Weights of a small GPT-style language model, trained from scratch on English Wikipedia.
Size: 12 layers, width 384.
Architecture: LayerNorm before each block, rotary positions.
Training: a variant of SOAP for these matrices, 453M tokens.
Each number is 50 + 12 x the weight over its row's rms, rounded and kept within 0 to 99. Layers, rows and columns count from 0. The size before them is the row's rms in percent of the matrix's.

# o: layer 3 attention output (transposed), 384x384, rms 0.0468, rows 62-97, columns 0-95
# v: layer 3 attention value, 384x384, rms 0.0835, rows 63-98, columns 0-95
o62 091:43 61 47 55 54 42 50 32 49 44 48 37 61 52 35 52 51 63 60 44 58 47 40 46 52 50 44 50 60 64 41 44 49 54 51 56 61 34 50 38 54 19 27 49 47 43 71 20 53 66 64 46 54 48 44 33 53 55 60 46 41 50 32 69 77 62 60 51 56 45 62 57 49 60 32 69 54 61 42 10 30 69 54 57 41 61 29 58 53 63 68 40 51 35 53 64
v63 080:33 43 52 44 61 52 54 73 36 35 46 49 65 70 33 51 65 48 44 40 46 60 19 51 46 40 23 55 54 41 43 43 67 50 63 36 51 63 53 59 27 61 29 55 41 34 49 61 50 34 18 39 35 67 63 49 60 88 47 31 67 54 56 33 58 58 50 21 51 45 34 54 53 57 56 33 58 57 38 38 44 35 35 47 33 35 58 42 51 54 53 49 60 46 27 71
o63 090:52 58 47 67 31 35 40 33 51 58 42 61 46 55 56 47 52 39 52 53 41 37 57 41 34 58 55 21 57 49 59 43 55 57 45 61 59 48 57 58 61 42 41 52 48 58 41 74 45 58 45 54 32 32 45 61 48 50 29 49 62 48 43 64 57 37 48 46 40 28 34 57 43 53 30 52 34 45 36 16 68 70 56 53 47 34 36 48 61 42 35 70 50 61 63 39
v64 082:30 45 66 84 41 42 65 73 71 41 35 47 31 54 61 50 65 41 48 32 61 62 52 47 23 43 64 59 47 48 63 44 62 51 47 31 50 51 32 55 53 38 53 33 47 43 38 60 30 53 44 62 57 46 60 53 47 28 67 33 58 39 71 55 67 49 64 56 27 60 29 53 71 53 41 51 65 39 22 37 51 39 24 40 42 43 56 61 47 39 38 49 64 44 62 54
o64 090:52 59 48 29 84 48 50 42 40 51 49 54 75 53 62 61 52 46 45 48 45 55 53 54 40 48 58 26 52 45 23 59 29 40 51 52 44 32 67 56 77 58 58 75 49 35 37 57 50 46 69 58 44 80 47 47 25 39 53 69 48 46 54 41 60 52 44 54 60 49 47 63 42 44 48 58 47 51 70 39 61 44 47 44 56 65 57 38 49 47 67 81 47 69 42 40
v65 083:54 38 49 35 48 49 69 56 48 50 46 65 47 34 59 51 48 44 35 49 61 42 33 61 44 47 43 48 48 76 50 58 54 80 27 39 47 50 55 40 42 52 53 66 43 61 33 40 33 74 73 53 47 42 62 45 60 54 48 56 46 44 49 33 54 54 39 51 62 66 43 32 65 43 46 37 68 46 54 34 47 50 35 62 47 29 44 32 58 43 34 18 53 58 37 45
o65 094:40 46 63 33 52 37 61 62 44 38 52 29 70 53 49 24 51 51 46 44 43 47 57 68 22 57 54 53 59 47 45 53 61 48 66 47 60 48 67 35 66 60 60 63 46 69 68 65 60 63 56 47 61 36 51 60 64 54 37 54 43 64 64 51 41 47 43 44 13 50 51 50 54 51 62 73 44 52 45 65 33 39 42 41 46 82 60 56 45 55 43 47 62 35 45 39
v66 087:48 23 28 75 57 46 24 51 71 37 54 51 33 43 58 55 61 38 23 27 42 78 55 50 57 47 41 49 53 87 36 46 38 56 70 45 65 38 36 48 54 58 34 51 56 60 43 65 56 50 41 34 43 17 46 31 53 52 41 36 50 49 26 45 70 66 45 58 54 61 54 36 36 52 61 35 45 36 41 64 68 29 48 24 61 55 52 60 53 35 35 65 32 53 45 37
o66 095:54 44 40 62 64 38 60 31 53 49 38 44 37 53 35 56 48 51 47 55 71 46 66 48 53 63 58 57 41 32 49 45 67 50 41 42 57 48 58 62 59 44 54 48 76 43 22 30 54 65 60 52 56 58 61 61 55 53 49 50 39 58 57 49 42 41 44 48 65 55 43 63 30 31 28 58 40 45 43 37 47 57 57 62 53 45 51 63 29 41 62 42 35 34 64 56
v67 086:41 74 47 51 80 27 62 71 54 32 43 65 38 49 40 43 55 24 33 42 55 61 44 47 58 54 58 37 38 29 68 54 69 53 51 68 40 54 39 59 53 29 40 65 39 66 56 33 52 62 51 47 27 58 59 36 56 65 61 49 51 58 54 37 40 61 54 61 63 42 55 41 57 47 71 44 50 45 51 57 52 44 46 72 59 54 44 46 50 41 39 48 37 48 06 33
o67 099:51 62 73 46 46 45 53 51 68 44 50 55 36 47 45 31 42 69 47 38 70 39 24 60 51 46 53 67 48 54 51 40 42 56 50 45 64 56 59 53 71 25 32 34 40 30 62 47 65 57 54 53 39 46 47 33 62 52 65 57 57 56 36 59 40 40 48 42 52 54 39 69 48 66 51 53 48 49 43 63 40 62 44 49 37 52 45 50 53 38 54 63 65 42 53 41
v68 075:35 62 55 51 52 28 39 62 43 48 56 29 45 51 50 52 67 41 60 41 45 62 59 49 61 38 37 64 49 63 60 49 44 42 52 50 50 46 55 49 52 53 48 56 30 56 38 68 28 54 51 44 43 63 64 62 62 47 64 48 48 60 38 56 23 57 60 59 61 57 53 60 45 49 61 48 49 67 62 51 41 57 42 99 72 60 37 48 60 43 55 71 39 36 43 47
o68 087:64 69 50 56 41 43 49 67 61 55 48 54 46 46 29 37 52 53 64 48 34 40 49 52 60 57 43 62 38 58 44 86 49 57 47 42 71 63 53 44 70 36 47 44 62 33 58 52 64 61 48 38 51 53 30 51 44 56 56 53 29 43 60 62 31 50 66 50 39 58 60 55 24 74 52 54 43 37 57 49 63 50 38 32 28 58 73 52 73 49 43 43 51 73 34 57
v69 083:71 55 61 69 51 55 61 47 53 58 30 51 63 43 43 33 22 69 45 66 40 37 66 72 56 59 50 41 43 51 48 49 48 38 70 66 56 35 68 48 57 60 45 64 58 38 60 52 71 53 56 38 60 38 52 52 52 40 62 56 51 49 48 65 47 63 66 55 61 43 35 37 38 56 58 51 41 54 72 51 45 67 71 36 61 48 48 33 56 47 34 51 46 32 50 51
o69 094:41 45 48 49 54 56 54 50 52 58 66 47 44 62 60 41 48 77 42 64 61 46 54 57 55 57 58 38 67 44 47 46 57 56 62 42 48 50 50 57 40 47 33 47 37 35 56 27 51 27 50 44 53 58 44 44 71 46 57 56 34 37 45 37 38 68 44 34 55 39 45 62 54 57 47 61 64 66 24 50 53 52 31 63 49 60 49 31 30 24 38 49 37 41 47 51
v70 080:33 64 55 46 68 30 61 62 50 38 47 45 28 62 63 52 40 46 52 57 22 55 53 52 52 59 45 48 70 49 44 39 45 50 37 46 41 38 62 73 50 44 70 79 54 57 36 53 51 76 50 41 63 58 51 50 67 50 58 41 46 59 68 36 46 56 63 68 51 58 60 41 59 48 58 30 39 41 46 40 18 44 57 54 70 67 41 66 52 47 53 66 53 34 55 42
o70 091:56 64 48 36 38 44 34 48 38 50 42 48 26 37 55 57 59 68 41 42 58 48 44 42 54 63 58 36 55 64 44 73 65 41 51 76 47 50 55 42 60 51 47 15 61 42 52 39 52 44 60 35 30 20 51 59 44 53 53 62 60 37 38 63 57 60 49 41 57 49 55 41 48 62 51 32 62 63 60 64 37 55 45 30 50 59 63 82 39 62 48 46 52 54 74 39
v71 082:36 62 46 68 61 45 52 53 56 45 34 52 52 54 40 61 33 48 61 50 61 42 55 70 45 46 28 52 45 35 32 68 56 38 54 53 64 41 40 33 49 35 76 54 71 64 34 46 65 47 44 49 55 16 53 50 41 56 65 38 48 69 41 45 29 51 75 54 74 77 54 53 56 62 44 58 48 64 67 40 29 65 48 46 57 51 50 57 60 46 56 38 46 48 66 51
o71 095:40 63 27 35 31 70 43 67 70 54 49 50 32 49 51 47 63 24 54 65 62 71 54 44 48 50 49 61 50 40 35 50 62 33 47 43 61 64 23 72 63 45 31 49 53 34 69 39 47 27 25 40 58 51 25 36 54 57 60 63 54 60 43 43 65 62 53 46 28 33 44 46 48 42 50 58 30 37 51 42 30 35 44 55 19 55 44 65 53 67 57 72 34 50 53 37
v72 080:49 38 62 33 70 47 35 43 47 42 51 39 53 67 56 50 71 33 51 72 46 50 52 73 28 57 46 25 63 49 63 46 50 27 48 69 55 41 45 48 32 37 50 48 46 45 38 61 31 42 45 59 41 43 26 60 34 65 34 53 72 68 43 20 56 64 64 54 40 46 58 55 56 39 38 62 55 73 42 47 62 48 48 44 53 51 49 48 56 60 66 44 64 61 58 34
o72 093:50 54 63 29 32 51 47 63 49 43 61 55 49 33 50 60 61 41 73 46 45 42 35 60 62 31 59 77 57 55 32 51 34 39 50 39 41 68 73 43 58 54 55 34 64 66 67 56 60 31 40 40 48 36 55 56 62 49 46 52 34 50 62 51 34 72 53 44 48 55 51 59 64 34 32 45 50 50 58 27 34 51 45 50 53 28 39 52 64 63 62 37 67 83 33 44
v73 079:47 43 52 60 61 64 40 46 41 71 48 51 39 23 66 54 52 50 58 43 53 48 67 34 48 57 58 51 54 43 62 45 41 42 33 37 49 52 51 43 56 56 29 50 55 44 67 54 52 38 43 50 41 55 26 51 54 33 55 52 30 48 53 45 61 78 54 42 38 49 36 33 61 55 30 72 04 48 45 40 60 45 56 56 36 65 54 41 40 31 22 54 50 58 50 37
o73 087:50 71 40 58 60 43 64 57 50 43 47 60 62 63 53 21 41 38 24 30 43 24 57 39 73 54 32 63 38 38 66 41 67 60 46 44 40 33 47 68 36 42 42 22 35 55 37 54 42 61 74 65 56 32 38 43 34 69 38 30 59 48 49 41 42 54 77 32 54 39 57 63 53 32 34 58 43 42 52 40 50 35 36 49 68 50 43 52 72 51 54 54 55 51 46 51
v74 083:56 37 26 56 45 56 42 35 41 52 41 58 63 47 35 50 50 45 51 51 35 52 61 54 41 20 68 47 28 54 65 38 61 63 56 49 52 42 53 51 48 39 46 54 53 68 55 34 54 42 67 34 35 59 43 31 38 25 27 50 44 53 52 41 64 69 44 49 39 55 69 29 69 47 40 56 40 50 36 53 46 56 51 52 46 51 43 56 64 49 34 46 61 58 42 40
o74 091:63 62 45 52 59 42 38 45 50 54 50 39 54 47 85 30 42 50 43 41 45 40 48 45 54 70 24 55 63 45 40 37 72 47 66 47 47 40 47 70 49 48 55 61 48 43 39 63 31 32 42 66 60 34 47 59 47 62 45 30 47 65 44 37 45 72 62 50 64 52 63 44 38 69 59 45 35 65 50 48 41 53 59 42 41 31 55 58 68 41 49 45 36 52 38 61
v75 081:40 38 57 34 45 59 56 45 49 59 39 43 37 48 61 60 59 39 46 58 47 39 40 56 32 41 34 46 36 60 59 62 42 50 55 35 41 42 58 46 48 38 58 25 66 68 54 47 45 46 54 41 51 48 47 40 42 42 61 44 51 57 35 64 33 62 58 54 42 43 51 53 38 43 55 65 51 41 59 55 54 74 50 56 50 53 64 74 60 47 48 71 63 48 54 57
o75 093:43 68 44 44 59 68 50 41 59 48 33 56 52 33 53 47 46 43 62 55 53 69 53 26 57 39 52 42 55 54 46 60 44 59 53 59 42 41 43 63 40 54 62 55 42 43 32 50 42 66 40 70 72 71 31 46 33 68 36 54 89 55 35 49 34 41 57 45 46 52 77 46 51 67 24 62 48 57 42 47 61 52 43 44 36 34 48 49 84 45 47 55 26 63 31 47
v76 085:47 53 63 68 49 50 24 33 47 43 56 48 43 39 55 51 56 45 46 56 52 35 45 45 50 59 58 65 48 56 44 30 70 40 24 75 49 49 55 46 45 51 49 51 60 43 45 64 62 54 58 53 54 65 42 54 41 61 59 56 53 55 63 71 59 41 57 21 51 43 35 41 58 51 63 38 63 60 65 37 47 53 54 49 79 54 75 39 62 41 52 56 47 42 76 53
o76 097:46 44 49 38 46 49 45 41 37 43 57 31 51 75 44 48 49 48 55 25 53 74 57 41 55 59 37 43 40 49 35 44 39 44 56 50 74 43 48 63 48 59 43 60 34 48 86 68 65 27 36 44 46 46 59 45 58 48 36 51 44 24 54 57 38 39 13 45 63 63 64 50 50 69 38 41 45 38 57 64 60 67 67 59 50 35 46 52 53 48 60 60 59 46 30 42
v77 080:37 42 42 29 36 39 39 47 46 52 39 36 58 56 34 38 39 56 46 38 53 40 56 38 66 31 23 78 33 25 51 50 47 49 49 53 45 51 45 58 71 40 53 48 58 58 33 34 72 69 65 64 40 20 65 41 44 42 64 46 54 38 53 50 36 22 37 50 42 36 56 60 52 57 46 62 52 45 56 41 44 61 49 42 58 46 34 39 65 73 44 32 74 36 33 27
o77 089:35 38 56 53 51 58 53 50 62 32 33 43 60 39 64 73 54 79 43 51 64 61 43 56 45 90 44 56 34 62 58 59 58 48 55 51 42 38 41 57 54 65 33 27 34 59 45 52 39 42 45 53 45 47 46 55 46 14 63 46 54 66 48 36 57 64 43 51 50 45 28 49 38 60 58 66 64 45 60 54 55 61 53 55 52 47 42 44 43 57 61 40 43 45 86 45
v78 083:66 67 53 28 46 52 58 59 45 46 53 54 29 45 41 44 41 53 52 41 49 50 28 56 70 53 56 31 54 63 56 47 46 54 51 35 54 47 52 41 37 52 50 42 71 48 56 54 70 66 68 42 43 51 49 43 39 42 50 56 47 55 61 67 44 54 45 53 57 28 56 49 53 40 64 61 57 33 60 63 39 56 46 68 46 41 52 35 43 47 49 58 37 42 28 59
o78 093:55 57 31 60 60 40 46 30 50 40 60 50 71 41 40 41 33 44 48 54 59 39 58 29 51 41 48 50 49 45 46 41 51 43 50 33 43 48 49 18 40 44 53 65 55 47 40 57 41 91 49 67 53 54 48 53 51 61 46 57 75 57 60 41 77 41 49 46 24 57 52 59 53 60 51 43 53 46 43 63 64 71 43 45 39 42 53 47 57 71 58 60 32 47 60 57
v79 078:46 47 42 56 24 59 66 52 63 58 40 41 45 59 61 59 41 50 48 46 54 35 55 43 28 50 49 53 51 61 51 51 54 38 58 54 45 42 52 47 53 50 66 50 79 77 44 64 41 44 67 49 58 37 59 36 43 40 41 43 63 46 22 55 56 44 46 49 69 61 67 29 76 49 55 47 43 54 26 45 41 56 43 27 52 56 51 50 59 46 70 47 65 71 33 46
o79 088:42 50 56 65 59 55 59 63 62 66 46 53 36 61 54 37 44 43 38 65 32 51 45 49 47 77 52 45 30 55 35 59 69 49 43 58 49 47 55 26 45 43 54 56 49 39 56 55 56 57 40 61 52 40 43 51 52 54 25 68 51 56 57 68 66 57 54 68 49 46 59 38 36 40 54 73 44 44 58 46 47 46 61 41 60 52 42 66 37 36 52 65 49 40 48 25
v80 081:71 48 40 68 24 50 67 54 69 17 44 54 27 38 54 51 50 58 48 48 51 46 38 73 33 50 30 74 42 56 58 40 48 52 47 47 43 28 24 22 40 43 47 50 64 66 42 51 35 31 52 66 45 61 60 56 68 54 49 55 50 68 38 50 58 44 39 74 44 32 38 35 54 49 55 48 48 53 40 70 58 30 26 40 31 62 39 31 31 47 67 46 58 53 44 45
o80 094:31 38 51 45 53 46 49 29 47 65 53 48 74 56 62 43 61 51 33 58 33 58 64 29 39 69 67 42 37 42 73 78 35 54 47 45 71 36 48 68 52 53 60 79 59 35 50 45 36 67 47 56 47 74 51 75 43 67 54 35 56 36 57 75 47 73 41 43 70 26 51 40 51 60 38 60 50 36 42 43 54 38 80 51 43 59 55 56 42 47 39 66 33 48 32 52
v81 085:40 62 70 43 57 41 53 50 45 52 39 45 61 19 58 57 34 39 30 37 58 54 41 41 44 51 44 39 46 17 62 38 40 51 35 49 29 60 50 49 35 45 61 49 68 74 40 57 45 68 41 68 52 61 30 64 43 33 71 46 48 82 20 39 58 50 61 77 56 57 28 66 34 46 25 75 59 53 46 36 53 55 40 47 47 53 60 36 57 48 44 69 64 59 20 61
o81 096:66 68 57 49 46 88 49 48 55 29 57 65 23 62 62 74 59 51 40 57 48 33 56 32 52 34 57 72 58 71 29 63 43 33 64 34 51 31 58 57 57 51 50 37 44 38 40 69 43 47 58 54 34 71 25 49 53 46 55 48 49 55 48 39 55 61 73 58 21 43 49 41 72 61 54 38 46 64 31 37 55 59 48 36 28 37 52 54 52 45 55 54 47 43 51 51
v82 079:57 64 80 69 50 49 72 58 51 45 53 39 28 48 49 45 35 48 48 65 59 62 63 36 72 41 44 57 35 50 49 39 35 39 50 56 34 32 58 30 59 29 47 71 36 52 66 58 51 25 53 45 31 59 52 43 58 61 47 42 43 72 54 38 30 58 40 37 53 37 58 40 55 40 47 62 50 46 48 48 70 53 69 59 74 57 42 50 49 49 71 33 41 64 66 43
o82 089:61 40 25 51 37 50 60 66 43 58 56 47 31 50 44 48 31 75 39 53 38 34 60 29 21 75 65 59 66 16 35 30 46 67 54 43 55 62 35 40 32 60 54 59 44 52 48 21 45 84 66 43 48 45 30 43 33 52 44 50 38 52 46 67 41 67 59 60 57 30 54 66 40 45 35 53 49 42 64 36 61 69 65 38 27 75 47 66 60 50 63 50 32 56 31 53
v83 082:32 43 44 42 52 50 50 38 50 52 36 52 50 40 50 49 43 63 33 47 49 45 62 69 29 68 30 56 66 60 36 38 66 41 51 66 65 46 52 60 24 32 58 63 20 39 33 63 40 57 33 50 48 41 44 61 68 43 46 65 66 39 54 38 30 30 53 56 41 67 38 39 51 62 62 22 55 71 65 52 52 33 58 46 52 56 50 67 40 49 60 59 66 55 55 42
o83 094:45 59 62 53 33 66 51 71 38 53 67 56 34 46 71 50 44 41 47 65 50 70 39 34 54 51 33 31 47 35 39 51 38 69 69 40 63 80 47 44 49 30 53 62 39 34 41 47 53 36 53 56 50 71 61 43 29 34 38 51 57 43 53 40 39 55 66 29 83 49 51 49 49 50 51 36 53 48 39 44 46 41 69 45 61 35 29 40 32 65 38 55 49 45 38 37
v84 080:67 59 51 56 35 38 40 32 72 45 37 28 66 38 50 71 56 42 48 44 42 47 56 45 59 51 38 37 60 27 42 37 25 68 59 60 59 34 45 46 59 36 38 53 57 39 55 39 31 35 40 52 66 49 59 44 46 63 47 34 50 61 29 51 45 40 49 52 64 46 23 45 43 64 73 34 51 71 75 69 54 57 62 54 34 43 44 67 56 32 59 53 71 49 47 27
o84 095:41 56 43 49 47 56 72 52 48 52 37 67 61 56 51 63 67 50 29 67 49 47 58 51 31 50 48 48 57 39 50 60 58 49 56 62 41 50 54 61 69 42 46 40 31 34 44 41 73 44 39 64 40 59 30 36 51 35 32 59 40 50 66 42 54 50 50 40 63 53 46 44 69 19 53 66 23 22 54 51 43 56 56 55 42 50 40 56 42 78 49 43 30 34 36 34
v85 082:46 58 55 43 20 23 48 42 38 40 58 66 38 57 69 40 58 50 40 41 61 52 44 58 46 45 45 52 40 39 42 47 40 80 43 60 59 46 41 52 50 58 45 47 43 41 42 47 47 47 38 37 47 44 62 48 48 31 66 58 46 34 46 46 48 32 32 46 39 64 43 49 54 71 45 53 38 50 66 51 37 68 64 49 47 46 41 54 33 57 52 46 52 59 60 39
o85 095:40 49 66 55 66 43 60 62 49 40 41 49 50 48 39 48 79 41 54 60 54 46 58 56 31 33 81 46 14 39 42 73 51 54 56 58 63 71 47 53 57 41 55 60 40 52 25 39 40 32 52 44 34 55 65 45 53 44 58 42 51 67 52 46 42 32 56 49 41 39 44 53 56 34 55 36 48 20 32 44 59 46 42 52 27 33 57 51 50 53 81 29 55 39 30 41
v86 081:62 44 38 49 72 41 35 78 65 56 64 39 48 45 43 36 59 79 69 59 43 66 22 63 35 58 59 40 66 42 53 47 39 58 64 43 51 66 54 52 50 49 36 56 53 38 32 59 50 41 66 56 53 56 64 47 54 72 59 28 56 33 43 55 55 65 41 60 58 60 50 61 36 56 42 40 51 51 55 58 55 53 39 47 68 48 49 38 62 60 58 50 40 45 65 55
o86 093:50 44 53 48 56 80 50 55 45 38 51 74 49 65 31 46 58 43 57 50 44 40 32 62 60 56 49 75 33 67 77 64 40 46 41 51 61 42 33 57 61 47 59 44 60 53 51 59 72 45 40 50 50 36 44 51 60 55 58 53 50 42 59 66 44 80 54 39 57 45 44 59 48 33 45 68 54 36 50 28 47 39 36 62 43 56 47 55 46 72 47 59 57 69 34 54
v87 079:34 46 37 60 62 55 39 51 26 47 34 55 42 42 62 50 58 51 54 52 45 53 43 51 54 59 35 57 58 46 63 49 37 61 43 65 41 37 28 36 41 50 35 32 52 46 55 45 31 49 62 45 40 37 48 75 31 47 53 42 59 78 54 36 46 51 44 45 66 49 49 53 45 73 61 49 52 55 47 62 56 63 21 38 49 43 54 61 41 51 42 58 38 40 56 37
o87 092:48 69 65 40 60 40 46 66 51 35 50 40 37 62 69 45 56 56 50 31 64 44 27 32 61 55 52 43 38 56 53 54 59 47 55 52 38 65 38 61 68 63 49 39 61 45 38 53 62 34 49 52 42 70 52 38 37 48 63 48 53 50 47 49 59 40 46 36 45 47 54 65 55 63 47 49 18 52 56 45 58 56 63 53 20 51 69 63 54 61 42 47 33 54 63 51
v88 082:63 38 41 49 54 66 51 37 55 35 34 48 46 46 57 45 52 48 64 59 60 46 46 76 68 61 40 47 61 60 52 56 59 50 26 46 68 57 55 60 49 44 33 58 38 45 60 63 26 60 59 47 53 41 61 60 41 43 63 79 69 53 45 52 64 53 68 65 40 48 70 26 56 61 59 42 51 53 46 60 46 62 77 59 51 43 43 33 47 44 55 45 72 55 70 56
o88 091:18 47 54 31 54 43 65 55 83 45 45 33 51 55 55 44 47 40 57 54 44 52 22 55 42 38 42 56 43 78 56 21 40 54 50 54 39 46 66 45 37 63 76 43 47 56 51 55 68 28 59 39 74 50 53 52 41 76 45 46 24 52 58 40 66 43 67 47 63 63 49 44 56 54 38 45 35 47 62 54 37 52 48 63 58 54 55 38 29 58 53 58 55 37 71 37
v89 081:46 59 61 64 47 35 57 72 61 34 52 43 62 50 56 65 42 58 69 72 36 33 61 50 42 55 58 66 48 50 38 44 57 36 42 33 41 62 50 62 62 43 48 53 48 42 44 56 55 41 30 29 59 26 70 77 55 44 56 58 54 57 64 57 57 46 41 53 48 39 59 52 51 52 47 26 45 46 61 60 54 32 53 51 59 41 62 69 43 35 57 44 41 47 56 43
o89 088:59 47 52 53 59 50 31 51 47 55 60 67 31 50 71 32 46 36 71 61 44 59 48 59 68 38 80 61 55 33 55 50 51 48 57 67 74 33 62 49 34 43 46 55 51 68 55 42 54 50 52 70 49 45 48 47 52 47 66 44 18 63 46 42 59 53 55 46 49 44 56 65 58 50 77 61 60 57 38 51 37 50 42 48 49 70 65 46 48 64 41 52 47 61 47 54
v90 082:37 40 42 46 35 58 50 67 46 61 29 63 39 43 50 62 20 51 57 68 68 62 39 46 57 56 31 34 71 50 65 47 45 43 62 30 50 57 58 36 47 39 55 69 64 35 47 53 54 32 51 54 53 48 45 50 56 47 44 56 42 60 38 46 65 58 59 55 54 43 46 63 62 49 51 47 60 58 32 51 43 55 45 66 56 47 61 39 44 44 71 69 83 55 51 51
o90 091:40 43 49 57 41 50 66 37 47 54 51 65 72 59 52 47 50 41 58 50 51 69 40 40 31 47 48 64 52 33 34 45 66 58 45 31 68 41 48 82 39 65 48 42 53 63 60 44 52 79 63 40 49 58 47 47 29 58 45 40 54 42 32 46 56 22 48 42 59 50 65 39 63 41 42 63 68 47 45 28 44 69 67 50 43 65 46 51 49 43 26 59 32 32 51 49
v91 081:50 46 58 39 59 49 74 51 49 35 54 65 32 68 40 52 28 64 58 58 72 45 58 51 40 49 45 58 52 59 57 53 37 68 43 60 59 53 42 49 38 37 38 66 28 45 39 48 44 67 59 56 40 59 58 49 41 34 59 50 39 59 54 52 51 45 24 33 39 49 69 59 57 58 67 44 43 40 50 82 63 33 48 32 44 58 49 34 51 40 30 65 49 46 65 56
o91 091:43 34 40 58 38 56 39 49 61 46 52 64 51 47 64 51 43 51 58 62 31 45 43 54 53 39 70 28 34 44 63 54 64 78 44 38 58 45 46 64 41 51 78 74 55 49 63 43 34 50 56 60 38 42 40 35 42 44 42 43 32 52 64 67 40 92 51 26 51 73 38 20 44 55 63 72 61 47 70 37 51 52 56 70 42 43 65 41 67 53 45 58 67 51 53 52
v92 081:55 40 40 57 38 55 59 55 48 69 52 59 37 62 39 44 28 52 40 53 38 63 49 43 50 18 62 52 58 63 58 50 36 57 51 52 46 53 40 65 36 41 54 42 60 61 53 72 40 69 40 62 53 54 50 52 39 54 63 50 57 52 55 57 41 57 50 57 52 59 42 65 45 75 48 48 15 55 47 38 54 47 42 29 50 32 58 72 45 66 48 45 46 48 38 47
o92 091:55 65 54 45 63 54 57 54 38 66 53 54 36 42 51 56 52 58 50 44 48 37 53 40 53 38 63 52 57 47 37 52 54 39 46 66 49 36 53 58 67 67 56 49 45 39 78 30 69 44 53 58 44 52 56 42 61 34 24 53 64 53 43 54 49 67 42 49 61 36 55 53 48 54 67 51 49 54 63 69 39 48 53 44 47 40 45 53 45 50 43 49 22 44 54 51
v93 081:65 44 46 61 52 69 38 57 57 41 32 53 59 37 67 28 66 51 32 64 62 33 48 58 65 53 56 39 63 59 42 50 52 53 67 46 52 56 47 23 32 36 44 48 45 49 35 49 29 45 44 44 39 27 57 39 62 26 49 41 31 47 36 69 56 69 63 45 35 57 37 35 50 40 49 46 46 77 29 56 63 74 50 59 46 56 58 39 45 63 37 31 31 71 59 55
o93 089:48 40 46 46 46 66 46 62 62 56 46 48 64 64 34 60 36 39 47 57 41 56 67 52 55 56 60 57 57 56 42 41 45 46 46 47 54 42 51 59 33 79 55 35 66 39 36 60 56 42 57 45 51 59 37 48 52 47 43 53 48 47 67 50 50 59 28 57 76 63 63 53 43 43 45 46 61 60 35 41 26 42 39 44 60 49 53 55 72 29 47 41 40 42 01 63
v94 077:48 60 55 52 46 54 56 52 56 70 51 53 54 34 63 47 45 29 46 73 57 50 47 59 57 50 49 33 62 61 63 61 44 37 42 60 26 48 60 59 19 55 75 40 45 52 63 47 40 48 49 51 60 50 45 59 46 39 40 48 38 64 56 45 53 69 57 33 57 48 54 41 39 55 43 49 48 55 48 44 76 36 27 41 54 47 74 35 47 52 48 24 45 59 67 21
o94 087:60 48 53 50 41 73 66 66 43 30 54 45 35 40 39 54 38 60 42 26 34 52 76 49 57 39 76 66 52 70 71 48 43 51 49 26 45 52 36 45 76 49 39 59 67 39 58 34 30 55 52 38 60 54 31 60 44 52 65 33 65 63 15 36 40 49 51 52 43 33 49 56 69 53 38 21 39 28 36 57 07 52 68 40 50 31 51 68 69 65 55 60 56 56 40 49
v95 081:63 50 38 59 34 63 48 61 47 58 30 42 47 56 48 40 45 59 44 58 55 19 42 44 43 53 59 68 56 26 48 42 54 33 25 40 60 46 38 42 63 50 52 47 42 49 27 47 46 65 63 28 66 61 40 66 45 31 51 64 42 54 45 47 62 30 45 27 61 49 58 20 45 55 65 35 65 50 66 27 56 47 37 41 73 46 67 43 58 45 35 69 43 45 45 42
o95 088:35 56 75 46 38 65 40 38 69 53 62 32 46 47 68 35 62 53 45 45 53 50 34 49 50 67 27 58 53 64 45 44 39 61 54 43 44 71 52 69 28 53 49 67 50 42 51 69 56 39 48 38 47 46 49 60 32 60 44 65 64 44 49 61 55 41 64 60 45 48 49 32 61 54 57 59 40 39 39 42 43 32 75 55 40 43 38 37 45 31 56 45 54 36 55 66
v96 078:48 48 49 59 52 63 27 49 41 43 49 57 44 59 48 52 41 63 53 48 54 43 46 47 63 50 63 56 63 34 55 57 51 53 69 70 63 45 36 32 38 71 29 65 54 53 62 53 57 58 54 55 61 41 46 53 36 71 64 47 44 58 44 70 44 28 52 57 55 58 56 39 51 20 47 39 55 32 56 25 39 57 50 40 46 67 62 51 31 61 34 48 39 34 63 54
o96 088:58 34 29 40 55 50 57 43 67 52 46 46 43 48 37 57 45 42 66 58 55 57 42 33 54 37 58 29 42 72 68 43 47 61 45 45 67 67 49 55 55 67 49 37 75 44 62 63 51 47 31 45 36 46 77 50 62 42 39 63 39 22 54 32 46 75 54 44 45 76 57 49 45 47 50 44 63 51 48 43 58 55 56 32 52 53 49 44 32 53 45 56 55 60 54 58
v97 085:42 52 62 36 62 47 39 58 81 36 59 57 34 64 37 77 58 45 47 56 42 61 57 41 69 51 67 64 48 56 48 40 56 45 50 52 43 69 40 72 51 70 48 39 21 46 52 51 38 39 39 71 48 29 47 55 57 57 57 67 41 53 68 48 42 63 42 45 45 48 52 50 68 20 74 46 45 60 52 57 52 70 48 50 58 48 44 34 56 44 57 40 32 64 56 64
o97 093:41 45 56 58 39 28 48 60 53 48 54 50 51 41 36 33 64 61 35 46 38 47 46 63 73 58 60 54 56 42 64 41 36 26 59 55 54 61 48 56 70 61 21 70 53 44 50 46 68 41 26 44 32 50 59 49 36 32 50 47 49 41 80 30 54 27 54 38 55 57 54 56 61 55 57 35 63 36 62 29 55 53 35 69 54 55 60 42 76 63 60 39 40 41 50 44
v98 085:64 41 66 54 62 46 52 53 68 62 28 59 53 53 51 43 54 67 66 65 34 41 48 60 42 43 47 64 52 45 52 52 53 31 59 75 46 53 38 30 63 43 27 46 33 53 75 51 58 41 72 45 43 61 55 43 49 59 32 36 36 61 47 47 46 43 48 50 60 50 32 55 57 50 49 58 49 47 54 79 48 56 47 25 56 71 56 37 61 51 44 64 42 63 67 41